Part of a small language model's weights.
Size: 12 layers, width 256, 2 heads of 64, MLP 512 squared ReLU, vocabulary 3412, 5.9M parameters.
Each number is 500 + 40 x the weight over its row's rms, rounded and kept within 0 to 999. Layers, rows and columns count from 0. Numbers have three digits each. The size before them is the row's rms in percent of the matrix's.

# up: layer 2 MLP up, 512x256, rms 0.121, rows 33-85, columns 128-255
# down: layer 2 MLP down (transposed), 512x256, rms 0.135, rows 33-84, columns 128-255
up33 044:466497439541505501473426449527447564500604474516440535464449498444398507424479527494544575510567449546517486494444582499474521508583468410507440525584593484506483511454485516459438485451500488452485509474460492465549523478473531487519497488486476583523526517503573552562466505510465519529483558546513476455425507476531431473471524512481480537527580505403561503503510419442490512574487
down33 049:503542520520608463522534590549565491590509519452473520421534454557487517490483456468436526473472554470496453505528489456485462499498432458469516501493446529498454492475523490521576498498500492411502446497581544515540492534472504557562430481457490495461487512450445546463540421480549534536476505526501454523483527410539528495496502562519453518430526550532438518522451500520499547482539
up34 055:510500534507482507375424502546448490479553478508420557528488455530500504453538469471510481531465541481456515582486455544499502435453559548488461453514448475382501485438527517492499519528564457499447500467557460464537495527511526507615515534534495518476536499525436459492501428482541517515454468454510460473514552490469463513494498590534551541455489526567555567431520509379471457516515
down34 056:487482513484488489564495508489484506509476555473534559505487490469510569516449418504509541475507521433557546538533553487415514506537469496531541538498509497501515462427541462499499563504532552456444451519495498478444491520427501522441474591548524503494509537501543483434503469488378515448452510450558477504508509599533553542540453465480562447484471524530496420575565474614488489439459
up35 143:530471525542509480512479517521485408469497538487469480509575614469530569527551631502545537489539470559485520432450467469536520431464561443482457454508480516468530485428517467450551457515580457559497491605462521492487471480466430494508596466444535452472499522449478487523455508491530498522435566537456468459498490473545496391487498536461561496524507548466553523503482514491442473495542
down35 139:508451537477527510543499518499424544433509463462581457435535499539545518488429517481530549575552534509526635522514390501448493561491435561513495491562540433516574496513536447478473489460532447450497443497450516475456490499561490490587485449475472526456559470548443497512489471496502520513551478452495507478460533483473467473506529532496512473496528520487475522516554518538444482505505
up36 173:518493549494481512456474541401466554560452475498458536501472504541506507527518521520518480547516487463457575564485464510496475483473549527538506493516435600532544521480455516546570537469446487497539540528508461539504468521435441588463600536492499473496467502499531371504446538418494466529437502596511502491534514496448494478438512444502565503596437504497420501534481529448493451497475
down36 149:526512479513509601478416520440455545548550535543472477446517443534533504481552502562526571482521516501479481517489451542513445519487453516474475499503549518527558517509477517437519537561557583467566467465555510510527450585499490464496482541473430548493455566473493470457488421502557529495469523489487475511502499467544473546450486565524482501517523489464481448402490462556478503478548
up37 049:371524551444544483490517528535468503426546498519518499487516489467536494482478470481505503518471504527538525571530509446486485458449478446530463486522512502510493474512485561478424426482470450529505543519490473553491497416505428493556512534471553504477444540513600512535451491457502525495556525548658445469486519499552505556460492517476528457598528496524541451467547507509471470550489
down37 050:486492478531588511466580526424497523527471545533497538558524483445422436508477464434513503494473552530477519519558427527522479532548467444523521508478536518493544532405559519459533525473504492490579494568451499459521507544435509503485492532464518559471511502510536475511551448495473624468483418465456561591455559474527484474468508510475549510484535536441475477544457437502525492457525
up38 046:588536498494545522530517464609495532552491510543538569532494573417530497505512495464575513495524480508487512509504522502542554489487489473491428480572448527446572486493474477531466569482557476464503596610490483517568445497425514526458567498440551565446513490478509522615509476522515476452567499554476481526528494516565537458507532531481537490482447507487554534453515551459499508498579
down38 057:445425483546454480469487514480448568592458496453469459593537454527463466516532495599515504498421476519482428537537471474587479478568517444426441574474464517489541496458505572507477500541490519488515465493440494504474531516483529454519477529472462525539513501501534491504456516506516624511526532501453475540496481532491494472536497464455472511490420475507519505552513502495489544476436
up39 058:498480486458587583530555498465475432499497533541468479469541543535490458449492482500479437510495551468529454495433525528479584501510417507505475463508512531495466577498535531543529526536519472459487533473458501510470550517472496458502448574493603544530505504460557576525507511466532493515497484522517498433434520498487469566500454469482503463485605518552547463493481535547524453457503
down39 061:469448476485462466496540531497509551476441503495450511484460518501496478443495509512476469439446549595516475501538515461532516549472530496451490462510447498437528483422439508477448488538513456519511461572583487469434491492530580515456529481453531540509495463479451558478494509485499561475503502404519451557443544474511550476518497549465493578491523506522479458597484528457499507495465
up40 137:448503548546528506466525569528532465377557454515472489492473575426470412465502471501484461509526486502477543482494566474533503442488488537499469567472487570535499540471434460499501537487525535505521468464516559541493436526474523488441468477481437451520502484445468458544519537562452476459457517531468557496504512482533504427547519424499536541450527513538579502536466506427520500475515
down40 163:526483565504597520597493611469637505423551479478459516487504479531543440532484516502499505477512474544478499471486432434554549508529494501498523533486511507435465536477494579468524467488595544486430457500528444500540458467524517532577480459466467533496497493528472486495554490593445520415538536560506533525460480561465524489443515468519500521466533520453463508536451520481462552545577
up41 070:518521479497577475479546493472522490522490536465521568534556436523506490473578503535518479569460511414493551532462558539511533483550504476523496462514462531428480508474567541466427466514534514494467496506432448440473469514472532469505441521458519557501464541570435468497485502407551538501503418510500537452447484554444452490505514521466511444485473540525532516433536550506471557492555
down41 079:556501584468473508483455596511479432474517565543468476489439492469483575520438556436509455522453526541584529474466487480526466501491480453485475491585455482488484480481542443457479510542492522499576509459546543556490417523481481550494483471528437481552492439522470474512466446467594527521570512504593455558481500505593489444409481507485454493553426487516483514528459442484545493452547
up42 077:523504484449502471493478506534481469535526503527469458478454440507485543494484512538479494456399497560435502512571470524484555453546499471536477488495464592505466483485489534613466497463528507513552458577502500519464495548510496499428551506456484447536439490444538501576488544497532559546471482523516489488416542499471515512534528534518559442501497538485510519533498476495506526441473
down42 092:509495494556483439502483480472502443556489563522499462518477519543503511558501465554532502453520445552557563593547550478557572434502510499418570552490481532487525535438501534447536466486492468497464509515575495547515499489467516526533471478544516535505515554567524500517513528474544470439483576463557514522490431466519547563505556476509430570539528469522510487497515457513519446530467
up43 151:514471485453521432505515490474471469504519570457555493449446550450470535450500538434552521470474468485472516445498486485593468490494440536508483499518527545583490509441479456502486550528522510562467534616470558495503508496472484460495457508458461528524466492521506558567423542572508516540492443530445496496439452483541495505577568377458473545497513537527484526553407473475525504569456
down43 155:427472485536563469530489521437528458499437562485522516528451466501403449487575435462514537470506511486531538495545550451512465500466492515511589498484527553551527540562520524489590503504473556517465517559447472475443488526508480486492499440478551526448484436484464467459497564551521460518488530487496477519389504458442466543457468528489485497441422574519503547414518487446508540435538
up44 050:470496459497496541474557535598484510462479508397492513542502565484427514491501527511487449593488483484577550508518489495409447536404504481480525656474518484488498503457462512542482539513525569430488501511522491481458512503459482504493485520493533459534519540521517424462522484501504495476474426526520504427557501499514517470513459569417475416438530463534469580445477467532539492450440
down44 058:560515531503453408412464547442546486475511496501479533508487467454506439505469422505491438491526532382564474528497562441453535471512559519520510421478477561479535527554490526514486519489499559487533521520533471585512541560478568532436520473459446571481515445474526525526484544526530563441482410522509499508488593432508516455412521576535529551566499437437457457460549507560530524553546
up45 150:460547479521571510529470500560465465474520497534506484419507488562488530540531514577532577494494542525475564495401568494474484447541457515478475458457482537496489504487479501592514530522503532489546460506453457505529483523420491490511556474499539438484527408577535453515453499450554429487539489487581552378360560479493502484501560493476497527482480494475525465551454478526496505503473
down45 133:576507498507537489537429500528497417452516494433504499433521545467654536537488451467542539543523468526465525502453581472497566509565484549481546535508469512544542537539475466473465496538529489553519527539467414576527552500461466537526518563466603588482540505559526536475468474504511473477502565382480444523477517553531518510480539444509541495510500578559517479525470530501436463469495
up46 056:466515481548529516486489537409542500479546491440509542495462465509534489529553492454459510441466477502396431531506448454502474553508444475485453487471569566469549531532485538508487545460545478447453472467506381450519489516479524492508566553465445516492457551515483513489493489469552466517439471462529573452465526422559490417408498505531524540392496497516462507439469434469466460430525
down46 064:491489479592540461527462473452513539523379521446532627540550572455480485485544562518449531478493426501529512493475489525480450552517540495516554463496444491505511514511523511511494484481470511522510446535486558494546487510519365511542510513495482475402581492476481587481499520543493525540525490567471528486493492445454547519485516426469481533445444528532503487543586443511493513519491
up47 048:506548535461441533481482490520484481442532513519482451580573435429489464490494573439499526465451495445557496530559528495535434468466557521537473541546532497470527459504487547508516491478489485452488527493507451497551454523467499575439459480464524506515536467500472560511476526503498538555527427460467474458489487529588527458556535474437464466444488513542522528480448461457491448466505
down47 054:552517463522475553515486468538476460552546500477491503511501473545552546579445496502621497447490478451586502530495475471497422441534473455539455552444499556558408506504490548540518465447527493591550481502541476498460491474427476496465524518521554542403498466552473489507471427490598472486525532494530520526498477467570525479473404494503473407562505518511508461575549476530498595493553
up48 027:515573544448512549485535502541554486531478466452539480509484434519537490556477431547495553509489521508505439548557496454520486514553504493483451537517500492586515496489379491430405510410589535519522482494503511475462493505480521474500463425513495486488459516517535525565494474482454444503475511475533469509513580528518509483512465535423498445428455443595539580406538521423516400446474
down48 023:536468452515474505517541526511500577533540411494493567485536468516444492460537506433514491549438448529541510442540454524418502487522468449537494500476459452514473485476521475530590565506450548522494508479559509525514541445490535497534435506564571513492449512435571490455498552555493480453462493561485514501471511500438581454484499528422494488473469589449402527519487512482456532534492
up49 062:479530534461519497510544487493475500525469468494579538560517429509502581444476490469466468540455537528505427482401503520479509535492451493553457537594541472521525494539521433467502430542551528470445537550479523485537439568475538453550483539470516512539512529522517462484520542500509436480422475534436521507388582480498468543494493540519500472497501567556505461458447529527533504455486
down49 062:517552479538423552504515481513578480406505546544507486456519555489501568556461537558467425460521455441478496492493502510531469508527470558497481482535514547477469535518484542453513484416467437422477485541463546522514486531449535456469458531436558506480512558449474524529499507414536553438537477541500488501513519466507498501501552514428432382469509518568459478475579532470560471492531
up50 045:497534485505530475536494524457471508552546470490525458540414460482499482501501544533471461497558539462461501451532498462486528544543446500488415488435471501527562503526557480557452524486579503505510540509514459553488554520524544499527544540511447453503463460554553596517477525539415475472464557479465503570511541495552367501509441512534436566554464545524518523484513554517477549465482
down50 051:588546509479533511512517476485534506516500521460461556515454488530569490537612514473439431487505477532525551452552461539507460492529550446454490482498462435511539419521483519504514453560622513494501448540465527519471455488419545447540470534555562506467503549471392474550497487528574464528531501498552478520545468536551503509523497478545498510494472514608492553573509571498495538577461
up51 068:455545474455534436461489498493504514557564472495450450525417551533539506500531547495421538503527489523478525537522529570506490482491444458431452450470456493491512462550467455575479512523442467524513498468492511500527562502489444496411496513512486461434520558481547497461459520451546463476472550555465517509513478481593459481467476469503529454416515473530545472561506482481499433576487
down51 071:482432558525485493555536486511583451477496541475514498499522493500502465477511478490483522524439589469500469502538456528504476463481409449514561485545418535541435445425565518449506470537501399471514390509472510504444468496494493470521438631492511525500508511476459544510467491545422527495508578476509514528490503483442550493524477607473547537529501566495446541523559486473487552448557
up52 110:537435571489532455509509484523468427501450591485555509412428559467462479569484536523490468468501470509516505543492488512553499498500502512495433579582506460543485535484499518575571507508496482518544510532523510519501519496510432523520487526502441507476458444549550495510452485462580509494433491472456440531504513467458489437462509515529482461526520538528533515440495549435432552533508
down52 129:485457473485509451541487489493462472526568458474494453527518566443560531511520570461491507449539504543447490554501542534554534515537421451495572452477516511534416458515478452532472457546525520438509502492511457612452532531422537484501571448540528515537529517509469516519469535505488474494476492563492431419492466499451523462483497421420501515488477546461496511528465412526491480446470
up53 113:456513419419468458482507444454523464478464509454531572588411503549532480479526517496480494551512474517533506419559550465494495463578543451517489484491497560531537511561497490520454538570487536523455450433469521472530491512490508522488452545487544524469534422592515480494448491408537474475477562463548499548498540532460492504512477573517558505527471476438516487548492445524480441545548
down53 113:466550505490485542532421536507493447427489508487515368551538432434487493514511428425535541461508447534477470544597520485511461499512462482491520444544510543445495438562443463500461471581503484509493512535501479596481545523458482473498454508513511508511517493504544534473513524524471505474513543528532576557501473441474468483453517524507521534513492514419477526526523488475494489496547
up54 051:395459510560515470509477534519477467447509486456515518473483515460535613507543501508548462466423556487490535528482577486519452427472434489564479485450560568490550490425512460495465483520438462462502560493453456400471565536429524577504502471476509562462512503521442521542485508445548531531415500518512487480416508541560536524482496491449514498512455548522543491529462536497535448470482
down54 053:462453496484516477540499501479486552457503571439531474533495533470388582500467477481537545590451535511483467515506511542587485506516477470512466549525570463526485529482481604512509415545449500543428511486507533586415545455537493524553450492446461536448494503511513486538478439545464592544473456474505522546496544441425510480499551433550493549521472471448499557512460532569429519553449
up55 041:460470541473539543497523600505444539511516463526519487463499453509494525559581499473497463499503480469510509478547468494572505562506517467494411533509557464458485527456465468516485515500488497436526526466523478464519468528464557471567524525491489473498507523483491504515503563481446480511442454593519455514500480500521509521501526567521589484487447473483554483572412570450520490510486
down55 044:478512496556537464495498466560505452544443529490507510443502519470509470481538576520567552514502605575512513453491477553489541549463437490506499473501493494571505502465494603517498444467486523489565419461514528519557530482556470505552503512577381513506551459516501527472515481550568615421560533486502478514413499442483472576482521499494461468429500481558492493503538499463516470453467
up56 145:553521473470432467497466446455497500509466505465536519579474508545556453559555461488494483554470557495412488526509438504451491470509537517541523511511507483498507398523542546536502462511482516551477489448512500455517616483439520478465498436504487473445503485493449510517545499518532462518521516418496502486503527467455434459583482460430582495458509525529451538439464561506460463493501
down56 146:515502480543513517556563474505453529473453476465502523483474422477468464524622465477526458522564482502445487505503542498479525464437446451447416508515439452531514556557557454562487443546462526483515518465477514555509525553513510556502531567448413466526548553461565478491550537521533581479529499526483556584472486522485530412524529472495525488413490557456532534535515512510477549499488
up57 220:514460541500469400562570437505451535538561529449473541495561512442518531532554535476548477533466409443456433501485507503433474470504520467485526461441504532478512403480571459534532512463544491458492503539456519483514497444499464575490603467501559514445526511505461486487480486570474540475492513427484437569537471525533534444507516472499476566445598480553470505476457516552437538490482
down57 164:481494545457510549505490462490484536595467564521486550522522469510412533608477455500485487537547523501568491505578434476463505558497489497479480496502539460565472470512513485512502504517507533521441451510436465499472581502509490483450503469541492527526537465479513511508529542520558569572490525515485493488550518503451508458506488520563439464512496502455536503493497537472505467414539
up58 084:474516470495492486453441494544536522467538523473478536468514535450453555458520488553528502507454476498427475477499483486447510436482489522376499549523502526566441484575550473566455455497525508473522529500434544440559524469413435476449451465437504493487466533491528501412514555434486480505558477543511501453408487525429445523477520568462476500445484440522513520483510499454559442496484
down58 109:474535514495515522517477464507517529497588541449499489515514358450527416567491491476460455451550480522452539496435537517440537529558475526491481483467454515516498564445431521479468523536489508558452438405491444537451500601473476502552553463499453532503473479551535449577515545490420475492532488469495551529468510512539486508523504511471492495500454517456495521477548574483546541522471
up59 045:536474399544562464466519507491515510491536524491476502472512468492541515457527517520495503474488450450556538428526531568478461499498469471403469466530541534502418463496455528537475515467511489544450460527452527543393489514555491500455437437495522492496536533490536477532489497465504477515549469470503484467493510485506513537531573538522492499509483544474427396491522513473542445520508
down59 044:486541496466398521427518580435491508510529468460510438528518550505508499453479489493469514410466537543502469478510534437505558439547479517542545474550471472521526434534460504494449454548461404482552447434485498444614539647423458491562520508489480500520556504434511466563493474443537505474535546484506500535570423525474472538458472505483463592471508524497564438484523524496537511508477
up60 036:495408405459499466453422507468429451548534537452492476558496467546509500555500495535454443486466483604531518614514583523502496464453407464429421492529453477487511539435526476455462481542497535469504478553522446476507532510526555463537441508460430491517546526455529492553470471464478444531541535454519491468479540498457487436402428444545539520469495525486539434511510457455493530477476
down60 042:538458535415551526475527580551481480503556504590539416469549499554462510527522497485487447591501530543493401479478510475513536472462543584500497529489473551509496543500504483468459521572445534508484520477479488506436558513542452580463518522478561476527507524568478451452531550492507477510463538443565495496420512472448460509455503543465484480528537501481493542429479500470535522498468
up61 037:422528501567519396537445510471540553497584508485523501406503504490432457495525556580534533504508562554469520526507533495518508487553475541488559488526496528483482517443518427522450466410483477491485511428492455488501542566574545532462522483514585509539585471522544553553471543444516463506588500491537446500473574516486424582530496510463475509587511489438507533495516482498449478453528
down61 037:470452518515512485525483464514523476550475513492565501503493448437524485549467549506453516461509489578499433462577517412571568500481498509489535484458569577489490527506528534415467480545555451542497508491553519489554485485533520501511515419551473466503490475584473468433538492533577528495543499499551628477481476479461494444462411493548463486458500526465507504526458500463481561441532
up62 150:500500460496491436383550486501508501509454537516483545495503497456514518453502454538362486552504466475551556526551498505489445529539493468536501554568583491456534519486545508456504479499520499522485464491475501445465479552548468493532527488477571550597513475502504460469490512471530509546546489527539511467494454501466458468502559561510464439526455528550512485518424504503493523458473
down62 142:462451490530513491470510515497534580563530488518581486514530508495459507526500433545451487420530512518551512520514444467488506494553529465488502420413520501495495502488477586494466539487488452513544446533551502530483466415534520507439474512446507543477482485514395513424457521508421439439576536490502515445467536454476464506538521465537474504491481551487459566488489505478508521427563
up63 098:526450528476476569528501499532444479544497543528459548459468474534464478495453535428488522501499527536460490531527450464478501465551450462464461575510479505446455558571575431461422463457521456568549518565457506512487504477502486484511493435551461486503461542495559524508471514462469448533502471521473470513522494463523485442480491483498481540466516459506459459482491480490535473505443
down63 108:549493478597553502489506519594491489495522496533575458494477452541438440537519523417523509494523562518518505521511477451482448528489466427503473490449497509517508469554507474516525468490486497554490510538544477491521561522650414526467463446563512484522468430498539545552549525411472512535581518562473518464513429517536524508507489517498446523507478468481509523430508600489515518526468
up64 122:535532540527532451500582508494502471494550522518502469553519515460480502522454473543495402571505488527500522540483583458478493550519492514454426469470498470464482484509458509506581556523489502372503489475505487436551445524492459473449494471477549491570473515510493489496570477527530427542543535533444516508522562534496500439477538470536595463475512496549534486536378460558486543456488
down64 116:527503465518494432511500425404511493539520432498476462473462549405498486532448443483510445504537454505531512466489493553525485583455553462497486490407510418488554443480450477524402534530522522472489530502564619514499503506523486434516459442458495502483537520469466506451523519464526556476556496526500490539412497493502463516487533499518525553481473525536539545504526490438535572514509
up65 124:454532495507463501457528528543492454442524468560483481515501465500500513540557469523481516497546440490515589479489464509505563528517529473487546526468480534448509489538479485535479590473527408534514499526398547446540468499523495502453567568511478500586490510413526540545489510488465528483546560442475534558485592507574513467520457538389462443527487509448502496492558514515498485528516
down65 119:537557520509461557459499526429552479429522480545486514501458567484524517565464523550530501435573567537511505487543475424534474542496503516547516455550434503465425517476517537486441479497611515500507530533394506492530479556514577475500510546520513518466555442544489464482471564477449525465503508514446575520499501440498475538553557495384444467477483526568433465525506519513511538463504
up66 124:447509502509507492422524510562479456537517470476546496489543528430492549470558479540502495511541463554500564519440460454497572560503501516495443493388496483488479522474523428474517495511422485508547473435535466494420534519513469430544492476496519500539494535534567542475486509431578480560414551505443568572538489528474499514473533463557485536445563538522562488445513475540488497462403
down66 127:505451513462442532589432490501505523539458551510517476564540423483503460554462529509525541512474440505438526488483451509512470585502481497546467530368458503534493475552508478486516470419512422446456528483504573481533486480495503531449516481458483467461467470443472556494440494502573522451454570482482480612528440566425490515480526489443465479525547497527540438570415487493434441556512
up67 134:470467476518490482534541549489444526482515545532531489424377454529602421508500503478493494496387503452428519517517460502513431493561456511482451507434488505455503471532510512551391504478492494460522500465472483546477482488506512446445519507437491433527505454467536581546576427501499445483544517486553510557469536457504463501422551538514470487523477474482513526551463439481503488453564
down67 120:437599521540562485511552555458523556455577514477505509469525468510528492473547470474502495467463514514459509499488546491492468549439460529480563469520415431467421445540484485510480463437536567493447534523476451569428465482473481488490559481449454461463506504575526561520518457531478510450521512474548521576571537589490458560511486399543472510438532471489522499478575569515403486473414
up68 135:522518492488496454468518506556489541530540474510475534482474501427485539510431521563422504457524469442547520497486470440489474474470447457529503462464459572471501505538497528518496515444517517512521538479481515585457521571515453451533559500488482627521476489484532509523521460498527490561487550534533503504434560536450532540494480475351427473496504563557463497462516455438494552536596
down68 151:481509459544536557533498522547535464476498541539422483414535528523512493480470481451549466447498555457553509413439459530497484591454393515512498513534494424552576485449453484493496428531399513516464490527469484505500520477434501485538443505443498565487517502492481440482507486519488501472528488458512489438537514493492519477537563520514473534505513482456526465476486475511583539452502
up69 050:521524469450544585454468547530502511507564461451535473504468487508545480484464497560474427561446453539477513429486440519523456542456546486491456499456557521558546488527557610452462513567453519426505552407520418511492417520506495556562496547513512578473481546535539487456491526470517465514547505569480499506432491519481455490491479571535512461431602523500529516420474517546554457465515
down69 058:519492471532492452498515596498535493534548587442504532480491445527546474466487476488481492485472543474512541498567502536549529500568523556495587452499494540501520460449442530456540502521506529568468439501568501587416494474540482538433519547469566631506487508472476580500506548522473472565497453536428449465467554537539464502454544506472467529469497502496501477472537527460481506452465
up70 043:486500537544572492535537503523479477523544539489512447500430496495501505498468545478443468500482491484455473445566508555430437517553433435486472430551504504472413480479510498546496516545498512534495433484447464457506520534508505507549474511494482503505520489493510479507511451479524394454495500557463448583469518492520512391554524483558411454569517454539510474527479495531480472432563
down70 052:559516506562576549447489494432532565554508487592528528513573513503446497555509480547551449493474501438557550527461540467515435469467434559531517450494458501490549467443425476594530493477458566450453558489524500457509446541466414499440510490547469483617499487493589476522508476508525453535468464486449486475522536463526497467467506450545521523485515517522521517489472506528452479485454
up71 122:526484497542510489475509461518447506542535559452497602505462587436536516458549534480476449509491521514467472519459437477457482468506518469452441461542459506577484610527554550535498485497512537476509573475464543447525517499523489510517512531511477484522448502442460478528506529471494502514494476526459499535494485452525473446492518560464464524455521499505574515503467486495390460501491
down71 122:527436498560482456530555431482512484422512523524479547501528473517456556497492445511524506397539529551546513460516540500530453517481489502521521539462495509519495565483515538439509487526521511472546508480504467508498538496488537488480517509482484529545532508471475498547522481472504530487506484488522441504511457545498514505442476471520565495476451626487470496504463445490517466504578
up72 147:468541463524461459472458541497452479461477439518526509499505496553556486516533518488476479499544560504581486526507489478488500469488539459505539533535525417499484517510539499477505521519501598420522510483435477505453508453435501571509507521514473480523504525480499556487495494457462481543537460555476508539467497512531403550429550437499541552465457470415590502493564540502512526457531
down72 135:498459473460410575465522480518541429500470492473479473487437483411513457483543505475482482462546449543488502472537421467467489606487531500429464554518585487491415457502507469505502549523428486581588483433487495558531507504477578500492537516502448513572491507467559543519560515533510579524505534541502506641493453447481455558473494511498535452465478414478430527455545483462451482500521
up73 047:454522420502518483480509491464485608469571569451535499574546435425477478538468544459495499499426470566465422541532477462543554438479548484511523524523517508523540509497536462482572530527518502517476521480546455533496493520533454549437468479526501473478483559537457498487496514461443405414563463479559463560422490481551493476440489530490435454451509547520508497508495553506516491429507
down73 059:545481488493473559542491486523462615455444512439562537472469457504485505553518490532513580519553486479465579516537471494505416482553479477536576458488515546543508493474470412491466462533481453501455494460484554431501461471432577526516479510486517468476601519536506513470499482461581556528436486496485467521522562458433425513405510517495468400496509492483545529445447490537485479575581
up74 041:463559510532458497520550422528486491515478457465498577535502489504427562422471573564562527483479495445483492458512590489524509504525522489477463541528572470423575486437506606543469470437541501532499483435502495546540497486498497519545478477558505530455503510483489551539495538480477472537465490544543415468511490548481537486533442488478509483526536558458549556522482502507463492507507
down74 033:529488558556477445486538409450490530468486565536458526549527459454557514521416494494549624512503528469507589445525464546497460514526501431443520422488466443452466525506481507455573479552495517431490479525504563559505549533471497499485460546491507485447476468571496581430479461546473543432486497505480454486465537499440523508511512489504499450561462475575460487470522538562498483481501
up75 123:446486412557442465554465467488426482510544500517538539469454441484473522482520519507549465502494458481546480506567514464513451539561489467420418542490394563480478556577433519522502370443464573486421493535501484428437472526474458553530462560456540449477484498550562590516492509524481458505475532464451487442563503506498518496555564509511465464553587601517495530480470571464545461501529
down75 130:446507455517527515503506448490559535521500497539576477464412522424490488506582570440553507493463441553584539485477456485588511583564555482567547462452453489542451545465468531461510445495569560523494504458541467491513433502476490485563428502479529462475583496543443504445498484571523519448509478521484454481514545505525470500451463478523487533506494486561617476544561527538482506491497
up76 147:483506514418457510501519546615447536495488507492435571481455516511498472477505536519473593540514501518501469520419535481465541491506542480487492469519462517457451440545428453478543540468520487513523498490574441473473454528538500444507587504446536600549494511583522506527421536585470466551482522449492467525475550486507451537483496466466520511523489587532580441559506523474507491522535
down76 133:512496494541557519526436512519530471510514560532453532511519476416521396438538490444497517479487512523496424492557458464562478518489464456423551425457564505484481447479604512525527517515500528526503500457577539510482510525499485486440454484439532582548499464593545488431434575503494514540538600466485474498500542487417510535473486484517425467414502489517527512522502501575606542489508
up77 050:471474527416451544501580516496467558536464542429481516545563415564478459512480515500483490489502563467543530483508493563504588478547430505458462511524562484470524511492581552509515511450509482478452436415551480460509502477496548474533455454532531530494496461547518427543482546520483495469507599456482510485539510493522496553491459546458531453434531518504552503482553534451481578477493
down77 055:478498497584558537508435538488501541446505418504526555534508506471512536464498451435469491495502461511565511510507554442524464466559480569455505469446494499551442461534488517507532408563537572541446471508485500490518469488488465496528517564547510551383554467475547480523511468494534504505524487590545507520495597463488528506530484428526486515532443493528494504481522531517498594439480
up78 115:455527571510546491590563419554471467474511494479506563499625554506457544583489422576545467539483534453459449519464489510520547456467485444493583487570532485533438479490529592568503576519537451481530535505500451419407483528461512515495484519463614500521529502495489479515473514453558499490537466555480549505476437488490503543482555493476554539454474511555447491531532476513523492444486
down78 118:467449449539489474471509453490498520415467471530473487524454512531528511490507537538521449472561468531494420511484519467546480534506463497445536566506470503485446503427453470474516525529534543545468458507547512448531409526523471488479492496536472470498519489488540555542496485505484531511505481545497554440545484517502426483433527545557542544465494439427464459532493467473552556520500
up79 046:501508554491485438554517533530499512532534495420513496534463421473542546436482505384471497494426499536487514561447558590522487501472457463471527490509431510489474540452509504464499480488549522494492511527401517460518521487528527508527509545463490511515513568532512615551515472438547566493401516535612534504509516512516533440483502562514505453522478522469509506487487506505524451498546
down79 054:531504487609513503508468505423499533561522492490570491488475445496529538573570554500522511457457489465482535485494489491455558493455512429564461493445478509454563513468496538459471460540528492554426514472557461459498525530531539559533493442506392527516471472408531573470447418453545500518491531529468508441559517594502432629541461514467519498492520502588416473458542565448485501457522
up80 106:454506474476480468466475585570457526503495482503421491492459534481555502562593502541507450511563446484454478485506534509536444465459508532471437450414487472513516480490493478532496601530547476532535449542549496546545557479486538551550507481454484476584573442499545476509467458507515483507479505515537535514493478445455489464531537545490491503443479507554554504456556574477509530468532
down80 122:451474512514499475457481494503559484542504425507437491495490422537536492466490453464462463435497531491523536517460486457449455494511478458500527513544506474460412477554531465468454524521561608483481464455473419537520554512554513528438528544496482549477476419522505396427494494479445516495494464532508492489536515489483396515479475440543417513484488461478556453587475454505564446478516
up81 030:550501528497464562577491471576550482485432519552456486493526417525449498516473546510441528498501458557463405510515497505529518409581469447430536507520457450517445495523441535574503488497585452504450475532423462466523506529551497457550529525530481413477468473533497480484545465553483472460525492491473467481516513534540464490469478541458509444445462446517478474494438510427508511457450
down81 033:532503502507439508497584534565500529474526477499555472575442528497432550519480470481445500481509538489586531412524441470496488554404544526487498497469544500494508488509492447485537496419460523538507504486547521514607440498493558485496474540456476497393566514503495454500466558495565471548483579479549557593485481507468511555457490484598498527512467484507521493509503474623530537527475
up82 040:603516494513521500513492477477478525472527499468483540531530456465483549545554541496550519513455489510495533555510506467434502444458509460559466493537448521487502508450531474430529601516488520546532501497525507510501500546440528451504469500553483505503578523425538569464503558482457453495555392543442397529479460493548482468542536568553521431506555527511407561478488595560542523425535
down82 057:475521503480486510468465507468521474446570450539534563512537453573559552495474553473464497542400520478505537535402482472496494477516466527502441560534546525538496574503491466489460513428528467526531541525494495555508410564467492495521431446483478523483508477537507559503506451479483469482399436527573489432511522497533482496460456445452526469484585457504457444504531539499469537548508
up83 042:541494507426499444471505486498493446571533556505454483582523544459499491427485485523519466490550557491416593482524591565427525460441460461533506524546443501465490507551575544531487504501504496494564526550477477499548454491471465565539500528543557478444479536538480518468495539451557524454435487465507416489494502500521504437481496466556497503531551520495477579538591520459468548531439
down83 037:556514477484494541571523492565501535536471492546527492445502493447474413507537534484454438558497494528520518533483509535411522495500542569549523564480520521549492518407549489495489500513486534535497477482458421464577497568471549462376443531472461522508476428448427471460501507512492567494541554521487477475467477553551469490528537437437507522371529514494574442544497575438502436438539
up84 032:511456516447519511504482456536503404414534467529484420461473531516529573491562548543569499486493498496504466543446517478531570440447504515451487415550526564479492503556523488535500541539529453471576526487449451513449480546486440419541494484445572463560441495505433577502433553525522475519505517556534519507468481532549505523574522518569514518563485455524502489520496470540547443495471
down84 033:473577547467501545478430503508517492516516514480417495416531470526501478494509473455494511499437486517472521447492488550551467467424426551577474487461539533592514505451530540468490538525469486523472500467500486474454547491481577526445517547494485552552520441489471515544478514509447548544524509430488582463572536521525536441546560534471459456492530516452536475417503522535501465540538
up85 149:439507475449500493531486432564511595486455414513481410491557525455478519521521511484532487558467527530514508514515523534486537514464503480541444439535529516530495436547533474580455533502466441489449531460584553501468594502562423555475507515506551456501499474512492569489471405499532444483414504480508544484510538543501519549445516471560528493476555490537468520487512591551497543555490